{"norm": "layernorm", "bias": "all", "tie_word_embeddings": false, "init_std_qkv": 0.0318, "init_std_o": 0.00601, "init_std_down": 0.00301, "lr_head": 0.00867, "warmup_steps": 200, "schedule": "wsd", "train_tokens": 160000000, "dataset": "wikipedia_en"}
Each number is 50 + 12 x the weight over its row's rms, rounded and kept within 0 to 99. Layers, rows and columns count from 0. The size before them is the row's rms in percent of the matrix's.

# up: layer 9 MLP up, 512x128, rms 0.156, rows 267-277, columns 0-63
# down: layer 9 MLP down (transposed), 512x128, rms 0.0428, rows 267-276, columns 0-63
up267 119:58 75 48 54 62 56 44 42 36 21 87 46 34 53 47 52 60 57 50 60 63 51 43 54 59 57 56 48 51 48 42 60 58 49 57 79 42 43 54 21 65 34 49 46 56 52 50 71 44 55 51 47 38 43 58 58 57 35 60 34 57 54 53 53
down267 120:45 55 58 55 68 66 49 49 66 09 44 46 68 37 27 42 38 51 61 48 47 39 45 58 51 65 55 53 55 53 55 30 68 79 51 69 38 46 42 38 62 27 54 38 57 54 51 91 49 28 27 71 51 52 44 54 51 54 63 43 52 43 55 61
up268 105:57 47 56 53 52 61 60 45 37 34 43 40 25 38 41 59 66 37 32 42 46 41 55 41 45 41 37 42 58 47 43 71 72 48 42 34 49 57 45 23 34 50 68 65 48 31 53 79 55 55 55 45 58 56 53 52 41 63 56 55 63 56 58 76
down268 097:53 60 48 44 40 38 31 68 71 48 49 48 65 51 53 45 37 53 55 46 58 76 42 58 48 42 72 58 49 35 48 54 44 25 69 48 37 70 49 67 61 34 39 38 52 73 48 26 17 52 35 69 41 33 43 45 55 41 55 33 68 43 57 25
up269 097:52 40 40 61 49 46 67 41 37 48 44 72 38 52 63 33 52 72 49 43 32 53 48 67 41 26 48 57 45 23 68 60 44 48 65 65 44 54 61 54 65 43 37 41 48 55 56 44 08 70 38 42 47 47 64 71 47 73 58 44 47 49 54 47
down269 107:39 61 37 41 58 46 63 66 41 34 43 70 50 53 47 56 75 53 79 43 41 60 58 63 43 68 68 34 71 60 22 41 61 36 46 56 63 50 42 55 59 62 58 40 55 22 50 37 55 43 61 47 45 62 45 64 58 76 41 23 40 33 65 42
up270 103:60 52 35 56 54 63 39 89 59 41 56 70 48 41 55 44 34 46 70 30 43 51 39 67 49 53 44 56 35 70 46 48 58 35 57 67 47 29 74 57 46 45 54 42 67 59 41 44 38 70 51 58 39 62 31 54 55 36 60 52 44 62 66 45
down270 116:74 55 27 60 50 48 51 64 77 46 60 42 53 78 39 58 38 45 67 63 57 51 54 62 49 59 34 36 37 28 60 58 63 38 43 37 39 72 31 42 55 22 53 54 42 40 50 48 61 59 66 25 50 38 55 27 52 12 43 50 44 57 50 58
up271 097:57 47 63 54 56 38 65 55 60 62 36 36 30 34 57 52 52 48 63 33 45 43 45 50 43 74 53 33 67 33 58 44 49 57 50 38 56 50 51 37 56 68 74 49 56 39 39 48 67 61 47 56 57 39 49 56 54 43 44 61 63 51 26 54
down271 095:42 45 58 46 65 63 57 57 51 66 52 48 27 61 52 50 58 40 59 66 59 53 49 59 61 35 35 59 61 71 54 64 49 52 42 57 51 49 32 55 60 26 53 55 65 46 42 64 47 56 61 48 39 50 47 41 33 43 36 28 29 43 68 61
up272 107:55 38 35 40 59 34 64 67 52 42 39 47 55 72 37 39 68 71 48 45 54 44 64 56 65 49 33 34 30 54 63 34 53 45 49 71 45 58 32 57 40 40 25 54 25 45 36 50 39 52 62 60 55 57 48 34 51 69 49 15 40 49 34 50
down272 116:53 40 64 49 66 65 40 63 50 65 38 43 77 55 20 39 40 40 34 45 60 49 54 56 71 36 36 40 49 44 42 42 41 67 39 44 52 37 53 45 61 30 42 31 67 36 49 74 72 50 27 39 50 68 59 54 60 61 47 55 31 62 42 61
up273 106:39 68 54 36 66 44 76 49 45 51 39 59 54 39 39 68 70 45 57 49 38 66 36 44 50 53 49 46 61 77 42 77 33 43 40 30 67 59 69 42 47 43 36 57 45 45 50 63 54 27 51 62 55 59 66 56 49 35 62 46 33 54 57 44
down273 113:34 66 53 46 38 66 53 40 57 66 47 58 47 61 61 43 63 54 50 49 50 48 45 54 38 35 29 60 48 60 59 75 38 42 46 61 44 71 27 43 46 31 29 58 57 34 54 52 29 59 61 48 60 49 47 59 51 50 57 58 41 33 49 38
up274 095:67 61 44 53 61 44 49 55 33 25 55 51 47 41 33 46 49 35 58 43 55 39 46 34 42 54 57 19 42 40 42 63 47 42 65 28 53 43 47 77 49 30 52 40 65 53 45 57 53 40 37 42 40 53 54 45 70 70 46 47 45 56 39 53
down274 094:50 62 30 16 38 64 50 18 45 57 48 57 66 67 66 66 67 37 47 51 56 63 66 53 68 40 44 40 66 52 57 58 62 67 42 31 69 45 38 33 43 45 46 53 45 30 47 69 60 44 56 63 43 35 55 64 60 50 49 56 60 50 54 52
up275 094:24 58 42 51 70 66 58 38 67 61 33 58 38 63 54 25 39 64 42 57 46 42 71 55 53 51 56 44 63 48 48 41 69 54 48 35 63 49 37 44 35 72 42 17 44 63 49 43 63 30 49 52 39 58 56 41 48 28 61 73 51 42 57 44
down275 103:44 43 60 34 32 35 37 41 42 64 37 33 56 26 36 36 33 30 53 73 34 44 41 46 61 56 41 59 63 64 61 28 65 62 49 72 66 75 65 51 59 50 43 68 61 40 47 64 57 56 52 62 53 40 46 61 57 58 45 40 67 61 52 58
up276 091:61 52 33 36 59 60 51 24 55 54 45 44 52 47 38 66 51 67 33 51 43 51 60 43 40 58 45 45 47 38 46 55 36 55 46 59 43 39 45 44 49 62 40 59 35 44 64 60 59 42 51 34 49 42 40 16 68 35 63 41 62 37 63 32
down276 090:36 45 45 53 37 45 53 70 42 61 53 61 43 38 47 28 59 39 68 60 60 46 37 62 46 34 42 50 51 70 57 46 52 39 62 36 51 56 35 54 49 44 70 55 51 33 31 70 44 52 49 58 46 68 60 81 40 62 36 51 57 58 36 51
up277 101:40 57 61 34 48 60 68 51 51 56 43 35 38 46 52 40 39 56 58 56 65 40 72 53 56 51 62 48 55 32 53 49 31 69 46 33 54 52 64 46 27 45 45 38 29 64 75 66 58 40 55 57 38 72 36 42 52 41 63 34 49 57 41 50